Weights of a small transformer language model: no biases in attention or MLP, 810M tokens.
Each number is 128 + 32 x the weight over its row's rms, rounded and kept within 0 to 255. Layers, rows and columns count from 0. Numbers have three digits each. The size before them is the row's rms in percent of the matrix's.

# layer 2 attention output (transposed), 512x512, rms 0.0631, rows 473-511, columns 64-127
095:129079103161126111154104096145135121114096167087149027089112191165118196085194147129175120160120152075120158155146162173153157093098110136061135134071121100135102088113095109088163090099163121
098:111057201143138148143173105150137106160151125113153124120141124131118146095120167121141119132148136058073080125156144156146141118122144109101107126148113046129173166115155105159137152118117120
100:094069076108124108105125099151143123170034168127152142084114149095105131086156154147135116169113143080173103115213150213124098126095162123116125101109143138197129114162135160063102125125153135
095:105151149131163092080098132132079113141119154140071143070145146118143128126071145170120186154165147182093094130142138106100228132109154191056073156057141090053171126094179091113101154118127087
094:145158102155069095086172142138123114159160099086162118118100173096114159122118123119184096132149081094102147178122138103136115098135064119130137032162162108071167173145112120111141108109125116
096:128184122150159143098106134096093081165088164152130118154152110079135157129168096123161152082140110110099116151141158116120151127140176110107097102048131102123092136083138114091089122110129101
095:122132136050104094091102115103087138157125135172104139141179142115116095090088086100067124161166123119182188178085097170104147194139181135153124116122187090137144154153132121199116139114170085
099:101124149130123148125161118138174145122126167080197105118189168123098103163045161139103085136129098157115103129066100142184116095111190130090131101121126174109116149162154117104101104200110149
097:166104111168109102089151151164060078123082130149119116125126124139100126119087114186192104166120123143136129087146198180178102130139157108147134121092096115110107078068076143082116173108118121
100:158134190088102075181127157116144081109113178116155114133117112133142151110105127153130127130133124136076143125167094154171111118097117152138152123106063075136155178173095096110123143073115028
097:104136137071214159151138149109087088147102123148098112134168136172152097126098149070090197127148131090167121166164105151146058132147182116143139136120085140115116133180092113099085055172142088
093:143079074183143105134142163068172143176140156081135179158139181117140019116102124139111109124107102149168163090101120146103120109132088150113113114153116112103104141201170098194142154192154107
099:102097153148118140107063115098048092112146152140178089127136165132127117157126170090104122064101116142202186120140085091148182052156124152094093125075153158123182168117137159121122141143104083
098:171126145152127163086156178111125141136097105135145115121108081133118134146127141105133129167100145136144113152103097140194173157183135211133115119128081130172160137157145141139169180139153189
099:054090107134100171118154154159143144175088099229106140167171097091124093093113090165051128118141139150110098111127110086179147116153111106148131125082110186087108170085116164124136048087123162
099:151111137175157149108126214110154081138155116161162150128080158184160126055104128133096130177131088110157137116138123109144163086153138043109123127113088121141128173143127135076131108129156096
099:065127183076137110130102076081115133123178086124171174117131124151149166162124116105142129179138122083118188106119101120168172118169132059067185154126129104093131101148154126116149119137158126
096:154124175107155172149162147083132134170160153146136141181121097151134110145156165102095085152126138117140108095121119147112174197086122082074116152127172134052113188178126098181130195105148134
096:141174135099143161126133136125119124124143142077080111123139149110146152146165124130151155160080104088063114139144121186093133095162113121139135102086071116101130143161131061152189128146171113
096:159096173194106112169074129165172142109156113175191115119114081111114153131096160147113142138098088168138106083130174094105089135134124165113212144139078095058063135157169125141073073125133092
096:144203193141118155183128132087120111130129129146121116138158139107162122143167118191137130132060107141120124167138113147138094197184160129072129143152108202087177169197165092110103153145086115
094:129138114143121127192154104132083118129184109130184151187101146128170148163206159129110110144083167119151142129109117113161037087107117115084115137094097152074100140081214150080135120132148093
097:162108144126167158159152141121022085103126160139136060084112108062164128091148154121098147144075084119112123091111158106102128114120113151120101071066096133195101159120109176142121159159080127
095:167100123137081141147098117120096153148135165101115092118077132123108135116116098062142149136140082110157108108091123129134112134126122105138144132109167139065152103130121110166131091159124115
092:106134115129092077087133135137145113164160137076171073090114118099108209153113162081112127116137142113109096157118122142108178114113111152147155154177123172080169087156159108127064149104085134
095:140114105109143145117147148121083118136071164022169166095145151116133168115116119146070088188153086119114124035130063166145154118128120091096076084131095127134103125143116141131148159162114093
100:120117108178142134180163081204140110165109157156165123145117165076077124099068153119146143129080095124127123118175162134138141105114129170065153113155159132160083103134146161106118132116165127
094:098110083130164157068110114165046152111158167148098107147115153132133060101116127128105105103114109115135121071162220141075144148171126119118154081133172167144108040127158049170052134123135157
100:102131083098162095100141152158115159105117107158148160151108128187063155116154169052128120071149140142163140194152150132152081116168141156109137023180121129106108068139189181162148156127142127
102:124148216052109143186159123176209109174114152132190141124115132135132080104105173148170149100144189088087124119110116099162075116152155118058088045104078121150161154108149138143159087116104151
093:127095178152143074111092185093098122140107120119190123186128138145148146153165192102183136110143078145137161146083104171168149163097176139097152077181137169130054121104127120154165134104221092
093:135158119184145133168122081147112130123129107164121193148178155132128126187138162131080134118101100108188129110097134144144087109055151118177124153111130108125166173106124070135120113138132117
100:144137105149117120141067147107091068112142135153112093159153135113118134124112097118119162159149125133115146141091116077069128135130153108136154189168116063127145100209171146137115136085076090
102:125120182092174104101140129149118125149126115133103203100119146047095062165167165101185153144149111106104128123100115134114154179084127073099130144079136111148149099149161145140124134173190131
094:099090135188153130115104176117148096049091148144073106149086149096143099099124127086127118139204139128132219102184114178109136132138100208167168124181200157112104129140132084148151084122124145
100:132151166156151153116153166185104122114123136208164138154145133080150161133076149069116079065106147143095143142135156098126131125135168103086113133159157102097183122072100158150129158085110111
100:147102209098102100182138119078155123089135111110146121054160119138172090181138144157128131102123152116166126139132112143146159152138102156179136108079137110128132154126153165099160144161099087
095:121082164090085136144128112098147220157186199142084083139150118154120077183056139122138147110118081163143143131147104130110140164093150110105107081156150136095083152150117157109101075114107049
099:171110098143145124108112104171157150122121087105105096043128090181119165120147068065142083153104146142105143095075119134164073108104069109114142131195135161109099190208169116076125111135138116
# layer 2 attention value, 512x512, rms 0.0758, rows 474-511, columns 64-127
092:211121167193157139097087113116127133135088119104142136097121157133127127072086224099113139167113149140128093189145109113120131129101095161148143201084170107072124124196179164097117031149186124
092:166110114164150201084154102126093146155147151171103158125102103158140081141138101141156186154110085072107113150102194077066180097221106184164114150143147051101187181112135129111126146150157146
090:110123151125165119076079133131122140114129107149204149125120135139159086152145157078146134195171139207146185152183113111146110126129166130128105112087107167225145149180156155080173096125101154
088:172119187126130138130117163181142128132080083145083101091168120110155123084110108148092143133106141092082128132169091099106156141145161125058101109126092146130099102074106205144094108085135152
089:149141114139116124094206119141133111142159073155054155147077132151142112176091090116172133099117151059094101108126148142101071080143074066058141165152097153117100119085108130105094099139112026
089:124183130132115102169174135134079126114156173175117099091126187076169147118068146123209134122124129139079098145135169022148087130150176055128129090197110169180160182105139118134133124152119161
090:176148078157176127126135127056181097118138047105114148146130130135118161112152094118100118086148131163126115171125161152117128161155149082149100141159148102162105126161168141098091119141133152
089:147147147150210100062120114118079115132127152114123159131112120128153134109097102095139140159066118101157104110161123095136139141113134126111162139068073096190145105141126149136163110155103146
092:039115086142148064020103137127108120136096094122155186115071052133109153171144186186104055116157128081151178102110102103107085154115127097116109208124204144119130064168125108156150102168136102
093:118194178157121131112124093116184113128140188195109069110139076112133077094093125128137071114064100107082095129193162095108102074147125087169116160121158095137175120080201125126095144122109082
089:114128133137124094170056091083128115166117110100101140153165137088092128129166101136154143111148102123040105124132099121136095134139092124143116123149112165125127152104106181201124119093147166
092:158053131133149073086105129151135110179108088142091084105102151157143143152126081106111101149123104089125070202168149119063103164121078139107130166114149119100120163065113115163121195135129116
092:098142155097135144101133165117102127139192110178082103167156093103099104100106138129138130195086086125098126119126095133062088104068114107138137136095176135142124143145072088099089084150172121
096:112129112183146081116160095162100123120124153177073158076099122195092076124082180137125089199129116123111181108101092163146163148076140063082159152149160109125090120171169055133127101184064139
092:139087094145079125122087194127154169116138170147103081148135149208125095163208132125132099160127133124128106141108126100110162168087118110120169177142093109104106031153151103198141126159174129
093:119144151136143132164111153159071112109089090092095110105112184153056106100066143126204177175132176122138121140112113164142177145131072211194171121168163136175149066127121172102148107172147085
089:151160127080041069115127163134152151123113133163144099112134156196125119097119147131166095123114171078094097154104121176104137167069171176174131251085146152133102102163197129112143106125133104
092:122095219101153163092140118079102103113123079114214131181092192075168116142109130179152095128093113138088118064207095127114095138100114160121100111052157060140092176101136112105100130156140107
092:126104096141125116098119160130156093195115146130101090119159074131149139119163106077070060121102146071125135115126051079136173095145125102128093119146071154135129115125073104105085153209161154
094:101132100084133175128200127149094113166142114152068151156112166128137118141123068079089146118121168076155124171119200125122149046161150106091154114136160057165114138157079104136109076188161109
086:134074125149151124086121151104163090119067112194158143116082183123142127103084164145197113137171093127137068177142173140150168149137139118118118170078116116108092168176087157140114128139152086
091:132153126105113103143043159170139183122086115194094151136128114128118060186123162041159142132109142144206158115141018146143201086083082137158128131150116074116176111158163119168119149124139085
089:073134108144140129172184158127177137099097098145217108115161071110142174146135153123083102094120147070113131115151099152131092171157127139174083145137106111138131129073175047192163108101155132
092:077160126092092118138119122119119178126133136197103094068170114107106151086120073112109114148125104073112128104146173144142159076153082130127097147093155168138048089166121184148122153129059143
089:142141148097132155119095121161185179111105080181099133117163134116093119178159183148165151145137127180177128147150097165118157114145129104149111098150113159160138114145151177116160109095175153
095:140145087142150159094158098017132161099120055141112147166129123135129128103119126195146131106116126125115137160133133121202151107093139162063153070147137158125144112115016074098079136123078192
091:107129115149166127151096139140077156109147103149169079171127076104099129163108135135057138146135111104083073119117134153148193093142115098100128091149097139165111130117117227156163083131138177
095:134144136245158119131114069074043125125093121108145165105063125071120078146119130100087157148193134139058061147168090085120162138105084194153120105139113167131158180136106150048073178159202196
094:151150130165088098104106158130136110137146087137132118141110169168164102131122125187158057102133136099109169080137112148165116186061146108128201153124206144117113121168099140138164079147124118
086:202133156144137162153111123138168063163120107136087128069176125141071122081109101145196155135116076156101081155119120121172083184094109172138169112160112167134153144140202152104106102146138101
090:101074177112096109147162157155111218164175130169140129110210132111151161158119080112147128133151156097190100184111157097140128118113115147088108123159154111122117135155083110184115117116124146
092:131090090195154134170125113153083125092157108121092125126157103182159096134093106136101126147159163142194140106127130088138152098151184099099128052099155132125097124063093122154068123170125150
090:119103119226175135160114145082107110088128177101138036131161089119103122073134143083115167139062171201127138127149155111168115064138091138154174110160129151167111124127146107149172125105169102
091:119075163112055146202085118124096104163140159073087162178144167154142192178126098208095145105125172170122132229104118082139101118091103138111113146072112121113060164091120073104093099127116074
094:080150135123214185105149133132156127128120052058112150114114207183122074190074142109120152133208091150140140097114140109117124140132113192130136109208144088162130125147112100100122063144127136
093:101166167116166114124135130177132081122145107139109127167096128160077141136161129159195159115167101105162208105140111101143120124105079149171142140160130164061145106150153115126099143100087164
089:150126121156165123125112159135094147203091158110107105158124112106113110201138191108137122080134058153128128130100189070152104136158105156047114195130135121138157140170134076158123101172179124
090:126143161142098102102117133116050115112121043122132017105148108156111127084181100114119160112159101117120111118048092165065110175103128150134115107123108140165134090132197160111069134042131138
# layer 2 MLP gate, 1344x512, rms 0.0448, rows 0-45, columns 64-127
113:136165133149035136165123138125127083089130124151133132090093129080103092144093158129129128124095179186153127132094106144107070083127124177098127077142105139167076187135086137130118170120103140
108:132114171133136144163157118108155166101174104082057111189124074137156147188117159141124119107128083118140106125122103166120131113136182167134145128156087109135104108153147045131122126109090096
072:112143101116179075140128166145095197169098142159146142073147166133105164135100161094169113113167121123092138135127088156185158123093144196089122144100163158098100176170131173110123130092145140
086:127139101121124124174098148150150143194143085089080109137117138149138090157149178074130130104125149180099083128147127098128118136122122156119126109157146089088165141132140167107172144159097148
127:145146146141121164126168134118124141150124116103136139163102110120087120148103142166146128102157191141171107102145111123105154087139144116137098099079082120138080184029091099116120114132101086
133:107157161129145117204135067138208097138068173186174139169106148109118112110119139129162082112083069147079085104113162119165196176148161122164131075142163132167122089122117182196084170088134150
111:095186106043121166166092152178126154100158142097147188092146137071072111157126104149135105157214127101153101156174114142093134101103149145153217143141152154138094121152132141158146147121115092
151:124144116121192092150079165154094101189141057138144177122188117120144158110179077131063132086068135134154182106130119169184103134141150078137151108155098092119070145156137090124097158102139128
086:124165109183156156136133117122149179105099153170088157136145143149090138139130093116091095150118098152079148149148117136095119136138083147089129198139145102123081100186113194188123193101161125
110:139117125101164142079077109096112150082127128193146126142196113107133090150081162107127119080142117164144154153116126163071112172135108183122173116107091180117093173116142149162131185151154090
105:107158117199171114154109132171180121123154138146185141102145181156124125154132116142133073130138133095092183158157127128153116121093137166117145150148067162168090153139105133086047102169076096
109:130094127146146117146139092164129142106122148142124157110171167120075151158104097141120137057138107151102102148153103120124130084145118137130138097147102184163073107108122150115138102071148117
086:148148138052162121115103111189132147133141135123169186157119118151111145175103080122113136193093171148148111075104077150090055096146115131103172156044057133174084096132161145154070106095085096
080:180134127170090084129129129123076142149160092143161203139126102149103118194159111098100100145191101065124114085139090141121107116136154091138110072131134111185094146218116123158160086081154099
066:148147118169097135123152114105126111132156142158128112144169134120173112155110136141124127134082136121130123143104147202066108099108124108086181147098148156126161095183100056179169129146115160
068:095186091104122049142152066140169189114202123109145092114077132152143138175186120068193103072163104148119156150122149164119159120119108159126150148092140115122120144126133154170117098147214112
121:111095079089143123149166090120164150115080108136085137168089146150153060111182157107141084100103108141120071145123105158157148174088126147218132130124091105124119105112125084101105125170152152
123:101176112130121174154123121132148178096119082114126105097112131125153180190117108131080152177174137186157126137153150120086124052074148208125086139089115120122138153120098144135184168134122198
078:136187139146056159124116177089133187080085115142154150107199168143094125120149142101132152130153142208107169140139092123170176110111067108096110181070150148100141146126158148159148136128114187
082:159141122156118123173132157165160173100115236124138104135104165145109144161108135107165087096097055177124097114146098161119133137179138089114140170155106124112166124177099137200139129109139156
085:205148188098152101078030080132125161128134154091123151149140154110132112162065191174149124067206146136142117061086094176085179137071129137108164126133167121120138127130087143140145166102077102
131:153112112127111094113135088101090127150160100140160116129119155149110098162134135078097140122072079225138121138156127151124145118105124143155148151170092117111144141128162146109124113189088133
107:105175127178136148128111110123128121127075139069118140121153134082117160138142136143125089131131141081181161076141139119128076168130156145138161094151150072220128150098132143109120138128090149
127:160106134115118175115080148160122163143098089165126192130162121125184115117092204175133086115121190071139098096185156124103147131101072180106165131146088044129112122114134146156145138104118108
112:122135140174102129090089128122113158070133147127166154163085140119137164144163127149120088141146151090137139133117147103084080060063125164162165127151126078157136143068079129093123066084074116
085:141146108182179070122112078200130112112098030180095089136172124090175127087144168066104108087120114186122162089182120171043126097106107131103132150158137186106182174149121224178155145113119143
086:114081152074154115121154128123133183130064119096152137156148127120124155126172127125122137089158091166093084095102083139131125099076114159109133196095097103097106092179126078139139155096063176
090:147152147169120129078149118127119180158137124166090167077152149163121151121137134082103160161170156125117175112092103097144144114159143105083158088132165135099129199129162122148174155106151120
114:171123129093067136122105143161138072101099113133121143133144160118154182203111121095143086158171198115119089108164180174063114114069125168101196115183113129103067124058142124143106130108117053
115:123144179158152175032147086108143162103091132135127112143107188119162140170101172157146118161134136089109084110137134148133128132105135195140168171149144159139133165153130134124130148141145123
093:157201081105120110110054117148116163134122080142181161142132169163098157098119107120149136064105061066123109116137161097142119142087123178147134091112136135091106205091089143173112100096169147
107:153174106140114127050148100130066121188178125206077077148122101142131088171161113156144114142099132186089146108119130157177153131135115097099154202093217154089133155144087101137116193154119188
064:144154105191081147125104163100126183149160146189142158191076083129168129112136160180107081161155136110091149073083125166218231088134119167186178143151102102100101164154144091103099086030143178
093:075166144183156143166126114166153161121121112074098118202083118113123136183136131113144145103099138130094142132118147118115128070138167129134111167130142106102146096135141121134084155123120152
083:122167081101148129132177085115157187131097109096141128106167195117146147103089162136175145117141158119114118113180096126118197097114087097067157195094092125134128170082092122130148125131149112
080:134112047107177120121036122098147076081193126135094148155175188096142109145135162101117158171151055119088089068174074107071092105142157142097172143153143150126125115175089133152159154126146116
109:139144141154096136113084071157132170074158148112070160156164153144097120117134111105143103117142112144139139111163138175064117087145132158161184094177106131091121148143161090090104063132063049
107:150146120120059158078100131160147116056089112203175123148123069118147117165128151113101127106129147125174142139139097153108164090094127118090150124137125098137084139104144122098108100106107127
089:171143078152165114152168152178177109110132160160145121129117153166099153097167163105106072149150089152112121132054099093083103152109142083087123115136085126121100188136123137107118156127134131
128:122098086147127129146150138156141124086119154163124180120198170141098121127139147095100116133146145164143190114088080111112103122146110078159191121171152179139109179166144107122113121097104130
129:106108149139056133063106137134120139133123094076146163124202100128147116085156125174033159071123180115174152152101126143112120145108160157083096173133052193079099087112128113131146144160115141
114:171161120154131133124066097193107122076155154141130171115140115127107151086078115168097118104151147133160160137176133170129118108046094150141171158103119082146087172122125153127090181124112135
091:145133122173135056105078113127171139095165118127122141162184145122116099103125157170161047138128142142068097093132136115152156082104090204103157185187148117167107121124129154143112136114184081
080:101143108121132128038091094130171160163153143122064143126105110153141124118130118100076125127152165117130133126090118148103103156147152161067108160174105140065095176183094071149101144145101154
061:183091088139082130122098130151134210145099125126094145123153177128144143048077137121115077094138146145120129112130141114168102131134091081138156106155085140120133185161066113151200155126138098
093:190176070121137119120132112141142136092075068097090161143097099119115107100102143103108162131150123191084015172096108182104131161124189170159159080103132175150143119075167138136159123123092154
# layer 2 MLP up, 1344x512, rms 0.0685, rows 0-45, columns 64-127
099:137189114177080074091118135141135114160075091112152137122115085137110142093144128129111205110130190118168113170100175156174113212189081135074132125136110143174098099142112105163135122101134101
083:197114105100121125108133115108137160125124085091075132188199148097204101117108159149095091126112130158125165065161140126102158151145091054126146139156157107081113065165124113140160120089143106
111:135196080173135138153071111131135141118136147124149141148193078161054134129159088115182105107147145149129166090148081115091156080127146097126139068123087115151132100122126193182205156085170068
091:122135120082095113157134159158095170089120097144123147138143075161106156153147181107102142118088093110136117090100155165135144187148127108128136129106184115182103173099126112083137153161183122
111:115124120137092158140126127164085148223160156121088162160113161098093159098155098138132087116157136143120105116141128143122209099159170108107072205144084096159172042163155120159221137096142135
099:114135109137154157123130138144091154122174148078149087118152119068125207112152157090169126111075147124143161120119083155118069177092076173106162138111175144143091125148122118135185133138104102
088:166154133114157102114144079065108061098120098160122086148121139165151095082153229120089161124136186137136214116078088109139125178135109124098141136174122121132095110078158163160079104081137161
129:096135173146128117093182135177098148092083096120156138111140117118166180054172118146143122055114136060169162131110129147126148131158095086090075137122120108143112167134143124129058117090111157
076:106153093124133147158171130148142100091122075057081146143106151100139124134133064086150116117099099076148135118104152123072159097085083110121079117132137131087133147128164144126155092107148053
084:145135122123154083175123085179093105117116148129178108128125111069157115066167182139105129139152128137107125136106088121129098078165139133171203140098191133112121155129126157149115155166150108
105:145164137168061189100139116142155123136164136154148168112141101101171143127154142159155074097072158087127133109180203094135125119120064148164140114091077119109090106173139102155153096115150050
082:115062155150107132105133115170152100127163142153150156121190194147138119140119103095100144098112094147112121102168105150129133098124158086165124152131093168145104087125136128111148110121156104
102:114140114108120126216124141135108126159076125125075073110114174118181109148104122174186150120109100123112179145095058096124199204125137126171116147136114094168091097133126133140136107069140144
104:139113133139131139159106073104157125184205122176140080119170148147096147123167179156104125125141116105161067131142168163081107141097149174113160112078144070101060113133133097124106146121127083
110:112101203104067125088135072149128082089093101166097173127117107173134119120060134063132148145103045086129099066159164104141120089166161180139140169151115130147137143122101110138134172083097138
096:086147170082122148162103134121092164090116141115115109126165123062136158145064129127114171115135155063128109059100171126165163124150108107142150107142091154201087105147153111148085126056158149
076:094164157146122115129176172151079078111136113101163117137098092162103168101110131150136111144152197121113103143156096155158074091060160155111134208106187149149138186120109168086149121133097159
117:170109137156118060117197150127132092220085111090168137141055129117135138106125163144156097134177170110108158140141081150128107127166123111132161160169119099185131115091083114172109165124116118
070:107126103120085173131092107093198158106101129127089166127106202063058120147121052116113140136052098140140086093138174145079122134145132068153094124123109148082125186062137113150167112142147155
103:071132157168086147098147087132169109127127158121155174097109078115129118134164115161090177172151108082156154125099144101093176093080188124105134199155177165147089143140120094043072091164152154
109:110135135084167119116149113149150130156211133096089128176082131107168174149163107137072081123148179123139075120132141119169135134099087138094153190115132111184152109142088136085078057104128169
104:084096128168117125158122127164113149103140119111135073130139133138168136083177125170125144115189124087124148142167156130088139102196142159095158146125194141195120157056114132136102143101140182
092:184191178156112127141156138151117100094125103143144138092148164185110154141118105137140145118098165108116104181175103129148126161173126152110124146119161147157109139146069177076130154152115142
116:120150106162104125118179012130176156102137145113087085165140101148101068162162099141134176196105092163093117124138074114194138074135151103106136108093109161163144139135121142162098145104133141
112:099125154132198083105088155057172136155130140142170134148105131125120079112118124108132146130184125140113100094148201149186170100167152048197132126154109129139084148115180109128140109142121132
084:083071205104083164128120186147106108136169173082075164112076129100094137141144128154160129179123144074084089075124106103155193138106183110129138150163164197126204112101087144168128139113121130
090:162113147159072091117156124079153105136136114184166112109208142081116078157116149138079106143082123138128167108104166075100106150107100104136112136143113170148123098086069149115145115126164173
074:168124152131149153170101127173096118106150087057145122133068139164166112106181067139099107144065174117128082123140145194103090139067117087192129142145142141136154105151129068084108101103120124
108:151098119158174151100116102142120180167141104172076126146086079158175064070187133172164105141096148065097098149099113100176112131184102153145136174110127142113191140181162102131207122131068106
108:163146186148093231116120120138176139110096108172169139148142138076157163145144133154114148095104102091124116067095195099126136119128101112158183091149114137144115135122140149131049109138135115
079:133171147057120134087115115136118111132116107125134101126167180111107149081137143142125099064128180092108107093110174121149156149105106132117126098111165160155120193116101148157179076112137118
137:131115195105192101099160120163128101186138125131173130187187039122148106156133102142097052110148103169153135096153129141125125079125153139073098090181116164115086115127123064139120107162117122
097:094132111194094182087114045133139161086126157132123107136143098082093140114128158122137109058158086103173168118110156104125144134142113094203190096134148150087156129128108101195151122127123100
090:127181116087140162079083094122097099148143135108169184162164067098088136118178112126172146167101101101066151113110122101093133102138106139205052123104150144135092128080161127179188082101134094
095:067135084152224149211083135097101105140134138136110078145118114100153165112135110142086088177091150171140108148182152125100107096114114074124120160138175047074073074193111166131168192115156102
076:041130155098212100128172158129138093115127152121069110073148137144073034071113148153099112182151095124158147120091097081093107163118159103061175123092085126144130136130101119124165113177149114
106:145096195052073138146172105124127118139101152151174123170072137154118128114124148192134141048083143075137108116117060131163159097121139142094085142096147164179118118114137124151168106180119149
116:157139148117138050165143103093157159077136097052160077125132133160124129154130156128173102095095087113155113034150136176171144094121117143120160190063180158123134102120118079139158140126101140
093:182124106118129127124121142093189081149110134154109168130112136118115108036172128156121149184162150092141123191087081112099123185141119132084127123095118139199125165140087134119085151143111130
062:132221157115125165117100108127145115143131090139132097109105108119160152056148144158133159146153148129115090173131165134105159160104157148066070110091146112136148126171091153155141095123135153
110:054100178151148183100178091130091078156100099117141116166156099157090129074078119142115167154118146118149133145096130122023090140123130106127126108120058220070119091157164165094191108088117130
113:155134098196122128101143173104099157079168092127102124102094111141109155151153111107104104059125077092133088143133121110164156101110184076158180158118131100147101155165134170139098097133080168
112:129120129107125117046076140169111141092081123116090133095087117125190057179087113151146150131107052096140120131185190130111060132088143156157112150135074111088172183131176047193147093157135159
104:084118142061115060128152142149091125094090086118075137145156166160167158157118165117183100122131130184148110119142131145073171162116099177142155060110144133135109121150108119133168168111107100
109:131166149120117152129130150093083139074121174119055177141140157158023191068144119163119139059161081042092148105108135109140153156142110106141109135167166168106162156106115147024156152101159157
092:145192117080135136136152128187077099109101116157157119136100116111117141169113167133166137150165164156129123155213118125148104143155181107178085104105125146164165150113124136194091151166131166
# layer 2 MLP down (transposed), 1344x512, rms 0.0356, rows 0-44, columns 64-127
095:151186142173108093092116159115159097153085100111133122158119079150123148069130108119094175135147158075137126165112165150178125244184090111088125152113136146159107084150150092123149119113149107
084:179117089126110113106127126113124143129143100114073127163190139081191087070128142152076130151088156168148179075159115087109160140175067080141120116152157095071166062143146125132144104081141127
111:130177071175134124139072099122142127142147151125146152140177095155063145131154080124162108111145128138144160093162094114089162097133163097137125088132097131144136104116144184176197159089176071
091:123131128092107095151141155163088165090131100134125130145149083171103139140137176119106138117091087105149130078119147175162137193155130103120136143109174116175127172115120104078133155152172110
111:122097119142104145127135120147116141198162177113064157158152163123105146129126130149156067110154162089167127163157082148174152077131176102156065174123061137117140061080135144158195121118149110
100:115175127108203124156104094151139162115111148138176111145120143108134176095147150102143102146073089118104154132107119167120117207097088151119161123101179143166097110128150120193183123141133103
093:134176126106179131124113109087126085071145105164092113166107161155126077086157222105136179133156169112153166157111101096156139186118105130115133166170126129123063130072141155143078103078134139
116:116125153124102129118189067133105122072139120144155091126144119109195174078136140120152157106138145043111152114133091164088153166181074113098082111097149141127153196100137138126089116113106067
078:092146067125135142139210112155146125077120076071074146159103148099133119135134085089170129111083079092168154128095154112081149115083077108131092112120143118090151140138142123137143094089140055
085:140144119134145076183118096178069075144106128108166117137128105067134140043168154136106106140128105128122163145133097119132102073164155136171167152080204125102126113142126153118110117153124119
106:163129149157056173101152114149146143155129132179143161090119088117165150127116143133142084103093159096179116106175227080128105121156068137157126073075107086115125113150158109187155088112155066
087:104085137167110124113114075168182172101160141191126124116181223161115140170117113118117127071112101133096079104171096142127145086125145105166137129155112188165106083116124142113115092134175100
102:110146094095128120195108134150120132166091117125077081126102183139174112170086125182195167107098116120100173138096061103104197197153144139174104159132106087169080083123125129142137121072137147
104:151120152157107137179123102106144130179170145166153077108178125125105161114158164141098114130128102097153085143137177172081110143110157186116173102087145076098065112142149100135119130110129070
108:116123188107054124080130070144126098110090116170102162119121106182132114120061122085126141150099044077144096070150158094140121091162142176143147187151105117150152142112116108112116179080101135
099:109123144103108140149093155122096161092109150116146091137162101065130139128047123125119163129115159070124099055092173131152156115169107122146148114151105133175080103138154106133076159061144141
081:067140116140103121149172145140110114100147124092129110153076132176102126136137146128141112126153214131123087142179086193165111077044173177118139189081131156157136155129131171104141107133110160
111:156113098160098074149224162138132130202114070100146142113082112104117125136134158148124116158203147118132130131175111144137120118160137135125166168155128082187170106093093121160116191155124133
072:095133070119099171145077114106217138106122112154094155124126218051048117141125083106125166133067108130166087133131155156098113123128119079149094116111112144105131192054137097146166134125141161
102:069126146161071145089162091152150092127113179114153179084111101123123113130162123150092168181157108084170178131116156085104183109084181103098113182158175155138093159122135110052082091158134143
108:116150128084178100088156132141147165143188138109116127171106147104180170147194114120073082120153157142130080128149125171155136137093073135092127182117140144193143136135084124083067067129140177
100:122126088152130149171108123144105178135140133130138083148133180172123168130184164185120128145169083135122158145175166157082168114152124129126149156179163143185114194060135121152067127131127204
093:162187201156100117139194132145120112082147127147173135113143167152137147106125111165122149120139180117110084160177109145147142183166138151100116148145146136144123161147067194087128139179110139
116:109151113119107156106159023138133181104125122140062090194148149148117084139132132167152138192082090136129154123135106086185172081136172117108151137099106123173135163110132146103125133079112145
111:100136101122149098103063179056176164115141110107157130137080150128149101128133107095168140127188122136122091108098177165153152089147105068196145156126118148158122146126168113124111101111094129
081:095091185119092155121132176138131095123154173069102150122090121109098141157134120151157152192129155084104104079122089108150181124131207122123132139165149192116194104098089132173126155093116117
094:159102139170086100137145159085135121159122133167164098102195128078152097153111137140107085164070142142155178099110157066090106134124110104144146117158111160140111094111096155108139117139172160
079:181125139149129130179140144164090111091131079050156108151073123179163105113167074135112095145046173109131089113146139190074108125083127084188134145147132134154154083151132065075133088094137128
107:138092129158171138100122102166133151157118099170072112118122093140146065079177126144171084160090177084116105169131120091141098126139056172147161123095112130151178177146171078144221139158065114
104:173119228149058207116138143119152103136112080150142145170137120090145158127162143162121141111115101110123117083114201112144122123144101121154181105145129128152113121124136178126107129148143120
083:138205152071130131087074121153107153124138098159127120123151191103094165090150168133151096048131176103108101107122159108161141164101143149116125096112150151128124202146076129150156069122136132
131:100141202106184106097157106176134098178143115149182116186179041170144118144109102132135075138131090165143121108159143114144118084087158137096105082166118152115070105132131072162131128172101088
096:102159084172079191095102059131129137072131136148119107139133111086107153117140188131132097055147092126172147115119148114108161135148124096196184092134160135104157134118114107184133155124120105
093:116165131091114122067071097099120096154151136092155205175155075090072131126193129110154183174095114116049125100145150122090126115160121137195059083125155148116100115084164120179170095113112084
096:106114093138221135179090131096101092132129152115134084137122117101162156107150116116096092170090146157149116150185151141113112108111130067127130149122174052076085084200107156123167217125137104
087:043130177128202101131208156145141079099113154103061114072144118152087027072119129132117091161151120125139181123089126122098110194124130105085162106063067121153125107104118127107166102150175099
109:138107173048109157157166102116106127136114171176157106174068129201113085139152138180131123042111149046117147114145081153166175079124111157071068157131162163212188147058122136157127109144132148
109:140130137116152080186124099091168208091149118083128099097110105156111132167152157119176103106101088111165139044152138181178136098108116153102166189065176157152144120120123053153145164124107132
096:172129105108151138122139150104187096121104143146112170116115136118120107026171143155140158184164159077131118204082098102109109183142135131078103111108131143180119193143071137088072165132120154
072:128168101127140132160115133195174120150150124138086131105166149126130137086156131104120144126152154171115126149104077122083131150089135106120160089146183151137112190209100137161100104086106173
107:085107153114169183136173125127087115136100095129161120166123118126090120097062110160134166115129149129128133179114133093011096125123133119132163116137084186074119095150169132093168097067112180
117:187120075185123124105113141082131130101146067135097116124098085132125174148182062124092059067171078089100101141118176106126162099114200093140165150145115098132100152162133151119092077111078137
112:130115144117134102045109155168125107093091123125089161096078130113198056163105122163146182162106049082142124104185175134102060127085159126135097124152089109079189177116161034181165124165114156
106:099118143074104049136151142146088135112078091115079117148156181174161151152139153110193105107122125192146111123126121163080183160095104179138151071117138121134103113140107118118167162088111106
110:119173147128104156127137143099068144070124189145078172138129157177010182070142121164100157075171072060095160109121144114151143156124110123143093133157181163113138164107122167039139158104148164